Weights of a small GPT-style language model, trained from scratch on English Wikipedia.
Training: a variant of Muon for these matrices, 434M tokens, 6621 steps.
Each number is 500 + 40 x the weight over the matrix's rms, rounded and kept within 0 to 999. Layers, rows and columns count from 0. Numbers have three digits each.

# up: layer 2 MLP up, 1280x320, rms 0.0917, rows 156-164, columns 0-159
# down: layer 2 MLP down (transposed), 1280x320, rms 0.0424, rows 156-163, columns 0-159
up156:404505537541473535554512475529475463529450505466490478469629436509515483473463544509522435504533477494438497516501532442452437490485543541467425497507466536571494515459411545483540515524438482489516517472456442457510575528512532466551503491509545594455469439444503499558521527481552533537478560513534520434471507459527480403499494453516497520450464501513460503531532527475539424543456508404486438518463442480504576497414507522504495478454497506503582526523535512472569498461552536
down156:538501551530552500410466432499459477492428530506498519472537414479516558502498549537467529590561485465440532533571444506538482462521387497498503500495494422460507446481472429500469485549507465484508559536460434541531535501529527508461529479463541506483490444565469490488451501505537453518493450492563521443531584461570418505557474480507531481495459495533571494543476490495470525479522484480546550542519483492472487491433497555456466543479521554531420470503492557574491583485601502
up157:484535449622452578531477437549543457577524506482451399531488500504460429489536529528482513527551563433548471521589542586472508465544490481519521475440473508471493467521487595461461521462504555416472518519441433536476541444476461492466512446468400509530511448462477539431445439483498451515480491529504509535509533535481452495508512476451470505525466495423447551510456469493502518518545467470500555522478461516491546413513453561555483562544564441499489570491475512455472500439572505
down157:412498482501480499487511521469550462482620446450476468508482553400523580599568553523440507508519483509519504478574489508484483530505532452544431563516440506491578531505438465470514509568485552477473488441506482597511511482477457533440472524483504458547462560504514605513429472498436462480435512447511519593535476537499552508507477488474477463500523487463465546514470489577451516485520537556491442546456507493532445491491497485521462541446594539478445589489520483432544463495519521
up158:552442543482498517407541497485480513593523604523514543548499468498512463513498479454466477490481503473535514480516545418467537518534451449539499570546487510500525444499472506447478483538480522518469468570521532516389430529509443514547482520545459485480513486399494547559484488522526575481539514510558607471535491440541535457505436535546488527501483523490474521481515555527476499525565445521481514480506497446511470538497469494478514469504539457492385447544462501531550520464478540
down158:483501533593464471562488467448542486474508485524474541434520513505485540440541521565537520515496546501483445495445457509488499491498518503456506493495470479521512583520507476493524479482473520539504498479514464451545498462510530465501524478478529530468465442508463440458452514506530447537475514465551515521509457580534509583525494460459515488495557465492533480525456530440495501542489496531467509514489510517496495494460481546515491489448489443566522588497539591574520528529582513
up159:495503463520555537441456512589585481528545494507461473469427553484542465490438419486447499448482518597500564478536503502501550379554463511474549446496434544411392433517464544469552449446530545464483547560480539539437558502520498517525563595494464497584463602520496579458521450504505501499502471506506519476537509519518491420506486565485417530546477526498495536491524537490475576453505450462469402533486542501430500564550503563533496485523531557525536504498541545469602537503476560
down159:463588541428462448542491569471459573487497454526446504548436522591443550485470448539497467467511495450503533498453461396533540463516449464544507450531467501496556483553503590509539486565486477613517499484481516439548505572578531511521498526527470461455540642512514535437478505490511529508473514492453524441539470445501492483513475477504479494502480520512479517523535488500512477452464384525503511509478409428549473492500458507496457553473479550611502422524484505418477471518522463
up160:563444575472511477418507562494527475505574461491535542549495447506510566481492507506461401472526479572555421551472545557508528452484482519503445480523443474501519521540559481542510529543483533380529468502422467555492486521518462442440521458496506553476485555509524551449500577553469519394495482451468495492556474493530410489562502460495510461461559489382422485445474563519437532485545526603516468494560585449464523527527448501484521536518487544563560419500551435466560499411492547
down160:525468554511476511381471518476533505501464552438566521488543424541488491541525577428400474478514548497495544454460480465524500523408500558450453449563523554428532544454493583376476513527454497436512471543419583524484424549571513548529511399452469477488437559496478518442421486498545524471426428441556582491573372427497429394461561488525442489531486512469622507539542525571508465513519530552564561414609508443552506453534500534514549517532519464464495493479559451505443496497596536
up161:562440536457496415501583490513503533413435484523482491489527432511482543498491534463515462541513479514510481505455442456491519476497537542559496520555460509525523534504498479581515525523481475583500512457590576505519462500405400514552492509518511526483548578534473482529568560449493459536428508513453466586628460511537435436561461560498508528431501460555513484453460544524468485537499474497497434576517475522452557564422451468479449455498546417558463556439494547465519487488547477
down161:600422559423504532501594560512534475439434449516470505419488457534446505499498552434549446432462562451572516491524523511489483389491518447648471493458498465545558554573458400448528579461478525545457386629499533524583499449514513583497552554463479484586435549447542503579634466514450420475434432493395497437632574490512481531532519511506515507439445577507595487571501521512423462493499421498511466400490451411490502468498449425529525544469507446493603450551578547572473477559507468
up162:514461503543497478458447446606522496554462412498479552432544510527499497475509604481514533508515494501522484547536519505506480445532407445471465480512515477426494482523578586492536519498480481494470511519474461528512475510528488449491532482483519533518486476449458520451495508508527469500548515507509567576404511455530436485492536422459472510555540509536464496521463501502552493429476472509459435538519516448517523478493528498541590494559540482435519512390541561475501530481482509
down162:436457471468507542491467543544488509532496432478529490489523474553540484476505568491477475484528479554510473605495491475463516490463536518476484575528441524417536495489485462541434501493460553485547462456471528400558498505495465507472503512484525551554464543549516426504527453531457401482464464478496463479546578487533546416564597520503514561539485515513508501453508527464462524490525471553428563502484478544477450541534521418517484491566479563489517498487549501447520450464553542
up163:534505517525463481539504433599461512431458481516482442428519471478530473552490474578589498493434528468481544476453541529537372552562423536504464588437523449410465525438489475559532499538599455531397438445521507482541512438530426482526587535589544550495464541512586479445630436401495513591474490608546503448492549460500435536515462509589542534459461532512480491549456540423495463473461411471454511558533552511493537489451451545501526520543462431507507526458480554484523493499561441
down163:480567626520483434489491442552569483502508465496431476485602406542675502440509543542506483509434446489489514582409510493624457462487442521455505506518506423496480566512511432564506542522600441532474350441585519476604535451486435576470564455596341491590476511481505508407644515490519462424459492595604455417556577524564498520548466556594536608509510480467430440610436650503539471479508548509531535499417515484481525384498496511573559493516472394545534437556480556534531487488650501
up164:587514454534541478488456492538513537484497441571526465623468592514528482474494501582510559480485551471538484485554525564503510464434428464494486421457541562516447545495452547464557467497460509462512460500552525505495513452534533499431437508485458530513522481516523533462526572491492516483516503563495558451540488493495415463521544511478481530441523496518447470495575411469455519524493521465516484474562489538534448401471482527520451538564547435439524509480526507453477561448445537